config.yaml
num_hidden_layers: 10
head_dim: 128
positions: "learned"
tie_word_embeddings: false
init: "uniform"
init_std_o: 0.0
warmup_steps: 290
decay_shape: "linear"
Each number is 128 + 32 x the weight over its row's rms, rounded and kept within 0 to 255. Layers, rows and columns count from 0. Numbers have three digits each. The size before them is the row's rms in percent of the matrix's.

# layer 2 MLP up, 2560x640, rms 0.0239, rows 2275-2324, columns 128-191
100:180188155077137105096134120151080102150118185149174163121090156109080156099114116142129178164137141155116131132152037084126111099155125114132147176085145120144182082192158147130164083093142162
102:183130070084133150144140188151110094105140121200091107121154149146091089158102111157144145104141123125129080081080147091096163105116152153161163069137112091152160113123175127129160140154136154
101:092080134107165172163081124173166123168133078162149112128143168143116085130084146156214118130081123134147117132135165090115104100100152162123104098169125084170145112181122142119129164123183116
096:160152137102093157186164161126154109114154116121078104117091117142106122085123165078124075174180147129136097109129126149160129055125145152150175109117124112122141173123186138061101100105121138
101:128159129154054146145109119094173116116141118145144100118176136130089135126128085082084102134114161180110139121182149150087115104158162147091123129161092109174122103078150106154152112131130149
089:136179116121127169095129078106120159139138139067144106151061067124160151169124104092134080171116136148105124124145141099134106138173130142094130092121117098118110141157095125166137089157155172
103:105090110104087125127146089155190079127132175106133116113094104140159141119197162089088127121135170125132115141095105090081158098095097117145132164155121137135113159099119094087109085113171098
096:145161107088113108115155068117076117152094156146097180081198168179129116115131147070084132110158099105129159171076072074126120100126110141112112117080179147123147126143129182130078086126162055
096:153115103116155103127164173090135180148095125097095112148144150169101134185156139054105109092133146107127169099122119092127157094117134100088109133054119144150069110083107168114163136102110080
093:143152155079136131177151167064143137056157102083154128131074129178117170139142172144083142115206164109109098161117095072114137108195118147127142088077094127164154164093163124105115128108094140
092:164128116152130088181117094092090120131152173155134186111106129159166192147105194087109134176142168116114075122162157135194149096164165111135161092080111160167108198144096154079139176128120150
091:109142112111150167098085103134093113091153142114109082147164163165146139102099193126126117128126103136087100139146127134102087125176119117146121140144150109186140076155111155124122097126126137
100:121087064154081082097137141133140146105164135107191106166111099101096160117153115136080141122117104129125170084111098146163100165144076152070130085138194112165093139124162171154100083136109141
101:164133157146089113153125100157173155147120109125149153136184109077120149129072116092080125105159096136065079135130124073174171174135146111103167148155186142172112122094104107123158138123165177
095:100138158148146124108070151130137122136114152142088132134130132177126107118091101104116181113136133141142122120093124162095178083114103143086166108157098119138163144090079078148134137082125143
102:147120175098144148143121118160134118157162127085185150095139085090142182089165178113101161131148138094144154111175102122083094093089098140184111116085114157122128161177139136089098094161161156
098:142178103126186098122143079190110149112148135143181090149115180082197157108118136163084180087140142150160155145085145135118092129135165171164165064099148113135155163133108093115102089148086114
100:133123153141132158124086165131125123177074167171130111079120137165117133084149166139130178148162080143159108118131102137163168091095101168132163147105087161159172098096123114076106171161119179
086:134161087167139158112173119111109113114138102101105148115169080179171180148124147146089145096156123100176108081110172161084106141159139159129175156140082142083156198106138149138079138096092128
096:114119131161175140133159126114137166174100118067124129069169112185158145141164147063177138162213197162144175146132149127149156081146101145089129192177110107138165126102125163118081146089136139
084:083183130136091085200177136146151139161145128095077152075150146113156214139158128071142070173114168128106149163072110129078122057137146156140165147206083137149127121075083173172115122160103134
086:146070148183139121147165152139088087139113109105097113138103084184102175139082132114085061153144183131165127098158146133171136134130118125104136100196171116134173181085111126152144162121173079
110:105108107143112162102128084149119151104107172202145146171052140142094093093210182132136181170154110098068095105132075113159164161111099088190135134229113162135075099215167069083094128126133188
087:130167089114145136170135142144152151162166129104124167171099082149122196121135095116110086119118137154124130118101139093156104087108154109094083077134169134084104164079129149097079112169141147
096:170163181104124113089149141157156118113117145137151140111133078167151097131144092153100105151111146140136143135087104120168080091163157138179107131164089146179184130094207119174101102147102119
105:117151184082071129111120187094170159126101165058143201140104152142149148076086103155076150104160162112112114133170102146080086105119116136125087164099109172170106143079178078157064135189122160
109:096177120103134113123069167102118128105138086097119191192153165130135154110111146130099137103131180134181148147148124122190078149135166190141078140148112092115122177111101107145134124085079106
095:101092153163135077132105089088139094159157128181086095142162157102103168129142135177132152173201112149115148170120114095110105173117113144159175102128138159085098101109189147123131138096072137
096:147139144087123180118151129166143157084176134158144185083124208171084177147117076105060114100199104175161084164145119079108123138207080169115090111076153142089177161165118143097102143164172147
104:138179100075182180166102143091165156143081144143152109162153085153125118137104171058190169097073152118089133120068081175113143081087173138128116143089085166167106124140108115129108162083084095
106:097075120138085098131137139106139112121139170169093138107194146145154096177090162147077121094148142173055144133171175060107089078098139127076132139165148168092148151145169109116111066077114104
099:142120139143116091154097134163133112089091136170129161165121160138174207134178182103106080124140181131109056153127174098151094084115184083144150087107177099141114188115148114128155107162122167
103:154115164095132130162158138115173079202151146138156162170141111118173128170165084128098173158168165169112110110093082074113129136120134179107154090100102070132197101168169109082127156092169181
086:135103185143075164169100147152162132091123162173073066145085102171189127123170083162149150120199163172098108111163143141150100120136129153114126148118070114079158104102103094121140173195136117
089:114083143172135097165099153156156074112130176170092116083154116126159127131106132191084133096109183148148185157068146148066147096151180186074133123146118140111148176067122092130088157165144135
091:159123179169134120112118080086122085091153152136172104129163227146146104078133121147155169151116108158134138109094124101072059091106164117122171165107135095112146179168087173054143097094130132
102:127117180188180174104115183120136113120085173087146120112148143121120153147149128071112180107176119114115085145098123137095169139086145157086113161185172110141166138174123123144156167077100177
096:147121115130152128140115147108111067106127105177159091087150149078084130096150096138148160116105216090087080145126105115153143119145134142109084101066091119120149156131136176143130079110141113
117:108133146090110126111090129095139142104169137136107163168159151141148091159114078117101098108107177185116130122112116139148150109126137140101132062133145174100131170140124086121156131100139139
101:138128078164141135117109166072165127178159114152142112082144122148104105125180162147097151092182156149062147164101162150082127126111106128144137093092105086150123095109185141122158134114187043
097:120106138113097175126122132168148175138147149090152141083170139098067138129085163161119191158141175168149155158069122095180085114170103106080181188112135127197164128123102084109128093154090140
084:122160105185090143120159162125153105078150081112085075134153158144161143167124136088140080100201136156121085105104187157076151141176151182099106148110092102151149152116143149091115125128141123
108:068095189133088108162178147133165087106082134095148101143141162107192176122064106058155112097084099101152133151162107112078127082106162144132139119104148082151111108161174174125147167147151145
111:115155113073143171127123118123118208103175146137082102122099105071198195116131137175117129190126109104157182195124144106141190124179102079079120125153105155090184136096093088187096167149141101
096:142102134087138097126094115073144115137114110067198151151074117071081156080182123100137140125155117105103150080088158115151165102121124119146156117132141152130075111200072122166107115142114172
099:098067106123102120084177076067177149138077125159152145118092117093151125082132109102190103110147117105130151110163058114095073141187100199059164127118166140110163136089081144121058141091155120
102:098090112135112159090156073095106126120110100119149187142125126145154068155156118147150143152063161148125133120095149075146120105169123181137180162138090139167122150090118070078127085159103094
121:132134115125107094105127112170149180119146101123122177146164114150111148097167090146130102153111116164137165169113106078093120074088134116132117136133079147088173096204159121174127078074136155
089:131151188182074105115147152074121121118169092115139100153099180164180102180120152109155094097164121163152091094158155143116130086167116157132150134144140171146110101197141098092166097175175170
102:081086075079156192125149130074135183102084182128185128098099162125124105141154154168097096108145100117071149113125110146166113109170113106092135177170119114076193106090145141150123077137164137
# layer 2 MLP down (transposed), 2560x640, rms 0.0126, rows 2275-2324, columns 128-191
110:087081144151172152149137157114149152129139080135067091130150130173157121147139094118129106145147107105126152094143210161149129159078115125126115097194117111122085156071104140107094168199089064
105:078096207166095131134134069078139161161085146058177136144131137164144158106152172106111128094112129125147121156154095160147147155145131141131081182116162148139079130161121138167086119121133094
096:163137144149102115106171166091096134107111154074116133160145081138133155140098122102071148143183148108129123099127076131117153165167090092120137203090162140107149162058091105153114097151078110
094:152161093107191111091127096135066154142067088134185176151156121117111150143095126184121109088109124088114167159081051155097134153118084110116123111165100120173104128140115062137176194138150145
103:118103166133200086113134099168092109112088101095126183132120102145170109186143136212144125079159118088118101098105112104151123144128096155165148112140118123092107125144121156071102115155093107
067:170116120177158168149149124108154090143129099089114169132134116123107093155125121165111137174146144074075141126084117176085166111108122170128125133204068118124157124160147150109101216129151123
117:154128152138168084108115146117079179123136076165126148135150136099115127112097115189147142118135102128128138117154137156180103153154139162094094084121105110112140114189106158167147160147092171
103:125099151161111157145120158182133119111149115117174090182087086077156126148092142200166124121121167144133087088162186201120170140128105169160148091192094151154120138112127115141181182145109210
101:074138165135122158127078104122116089118166140142163130110113110103143104071101132182128148132118111140114089100131172171127109157121118160163171129186120122116166124164155129168092114135168172
066:143094129160182098122159081116197118142097110154121196152144136135144110093156168109119100177108137108090158137118158170085104127094159104113140178159142130127161151179123083122097135171140164
077:134120096094175138082161085159141157165133093134153067156129137148076063107163200187136159053115067086124141140155107156134091150142113083106128149116145126129098055124159122124180128099149150
085:144088098096171106106153184134098156124082070102129158129128108102148135164082147137124124155136128116142171135098140145175150148105151158132111120131098148090179141097110098056116181116112123
097:091158199113162151124096136122164132155089164120030142085134174132151103143105135140163112122134161115123135127150137111089151082127159106195096148129080147095157112141100099108154166128138096
105:104157111126182120116130159113121101112148118129127120126090145164119107137158169166150124111106174116172185142135159174077091103148115148121075092061095113066109116171125162127097113129106072
100:135123144116095116152164123110102125112109098096184125133149108119123137095135130130127064117122116077124120121127126083125120161118146071177093154131134107132100138167156181125120101196148131
089:120114184166123135130144175139125111096054150169060115164123147163129093204152133167175117204102139180135115124095149092164152137156151137086117160167161111161099098125114126132147147098100141
105:109074130126100147111124157068134124122062134138069165116139060168062098162146103090157090157098119109097136125171117127133154120118094115096086206171132161124089131130096130147150199100154132
105:101148116118101126153146078145123151089144052084129129179139145086136100182116101108145091118089165084123126124110135091086103148158131054132088105141162098127070146121147133179135108133150071
065:145096124067144135093121108101107117174124126139189129130085155086081113152134147172189132122105114105084123158078091159139113145155112144132128105127137133152139116231145109101180121144129161
108:165128134102091142115066136093060114096088148155159173148091145099109130188125117168136115135103111074103103145137094127118056162132155133137120054071121117095108114153146086103179128167090162
059:138119111112183157055125111117146115150121110144181127167132111132083081131115137130154148145111118114141133152074098155099133204135067173112142135133118129128140147198138092106131144127167144
060:106138187132116059108126133116182072122110086151157174111084131112126121106119090122159185208108129157122087182102139161122126155132091157134162140124080170143108136231130095172135124132135111
104:180080211121104129145137155121123110115107086014118103104206160101162151169099094148146117111122110185152187161172144099134127077110108130073074105035150126156174141080089199135127144148123143
058:145113108091177163054156124135134126142146104121175133148135100120063082111124113135168148094124109077134159135102149180085131160116076160123126162137094128137093088187126114136149131109107113
094:119131131137120157131122106117104137116076132150095135119124158099130127131099135091144144146155130148112141112131144121104184163145097088071121127086134061106093129175083186045183140119165138
106:125062063165175133132139075146138115123151071211123077115166109151104111185126176120135121175117111157128183136090176125179146159144094116134164100182113063069109125129084167107191099062133104
115:109094113173141120107158099152132159187134170123110091105097093121120106160095144110132131207151098123089115110140097150107149120098094066101201112107149159117149105112160154097107122188211211
097:137135132119116191112123149127104133114099124101195143139117095119172084143117130084128116118031147109145127062135144143149170065144152105098129134134086110149149140174118125152102131176153130
086:098136140134131072133089159099099116152055126091100075137093064113155093125127136190207134183065116111114153143140102192152134106066169072157173155134144074127089112094152120164149146093083150
117:112091127182112110099136131140108116134171142109110153072119174096144123134129132176092116127171107119156120135162157102139169158170100141138195146179133098090147129075178112131169080186114135
096:142150105130139103106156106122133122079168095099156112124112131128087158090130077122127087139097158066137123091116123133187136154139085120192110110060096127196129143103145133080123166169081128
105:135113108089158166122154114119138123150104143118140131175107100173074051091136148153142185138086088130126127117120135176126117164132121171096120139171103148140177086101163125150078107160057159
127:119121121160072116097101135122099170085091137138103104079092142159100133096096124100123098140084127082131146154171182153130116117120123066133096134135129195151058152086127146162151078168100081
073:143161093130190158127193099076161157196103121073157149135151099074096147156121138115151073204129151123115135114067127118061124105164110136143127108122107101159152082196104119095066194094176149
075:149163119091173145121161059063163137157151126129180151200127137107105121153109160109110112187141099104102146147148140088152144137137110064139122146142146146158145104242123119113105175130138149
074:112129085097158118118115126172170127101116104119068162112114054131125138172143092156137088115161135155162148171142166136156162129090120119156086124146155085077173132088142084185060171172134118
116:132134063093085080129128096133125109151176047166109125125105113156169118130109151190115095091093139174149141079161110104115088120174108092153159083068111141118102123075161136099082109161137087
078:123157183131117122135125104148115188115106138103118167157148081121154125117094127126133149190134059176153175107156143120120149145133088170137181163192146143140084117126110109111151161141102126
113:158181094150172096106106069154047145140097104138162113096133127208095136122123184192117116173136121043156202128125123136116095131148080079150155182134131086138135105098129164157101129156099166
111:133111173094131118118154088164068154076065154093130136173155129131140148132102103115159127144092095103175141099142093108161141132172142134136120169175145158099112133121099132093104144132074203
094:122131072113171100109108160143136091148099077185088104141107161134160138125135153100146094146153105097114112141170114147045153110077144168183052085128123128078089114104162161086094158103179122
056:157107117099167159116124137084107112108128096094205201126127112107071141102144128141153133089080112109116133159129133152143096090120102135143139124127131125118089157198105120141134135123085148
123:169151076109184136108079115146097171121149142112091188096091106167096100118119115213114147092193161158122104129090137115170134179134110149136120127133113188056155137059106110134076113150115154
090:134098128169110098118108152141126068085043149096143173092159122151084125140135121068153127160198137142115089071100190125119073125102083178116116152063159094135042130182159139083146123097132175
103:118151161188110148127129129179133167135117173172039106129155133156172114185094144122109112132095139152166127165154105135107083155137126139129095158107144119131183133043163186084153120116120098
103:151181181133111148160069168175117084079159144084105128115188103118092134158122144157099149155109137169124101106110166119118197117108168048205106121124090097160120129199210129110235127121070119
095:158146150131085097167103180133121130131127147087119069118114135162116150076127172129114148168220099115129136146150080162110103150143148102133077147112172135122129117183117230135118142105132147
132:108096125126192142142139078130097094105137070081150131123110145121157125109148159110153125143126151090130127168122088113164118158171106115150149093137138146179143138071167168093112132155103174
077:137179121103135137135146141156109135147125111115087117145164066126133106105118179191165144102086135131130137145160102136118130122086119048127149155151158088145171135147125112149109172126156189
093:138146181174116053116128149123150068119130077085077116146190108101120145136133111063151154184065147174162153091127136112124135149108161174175086167079123143127078142135098103107124159123103118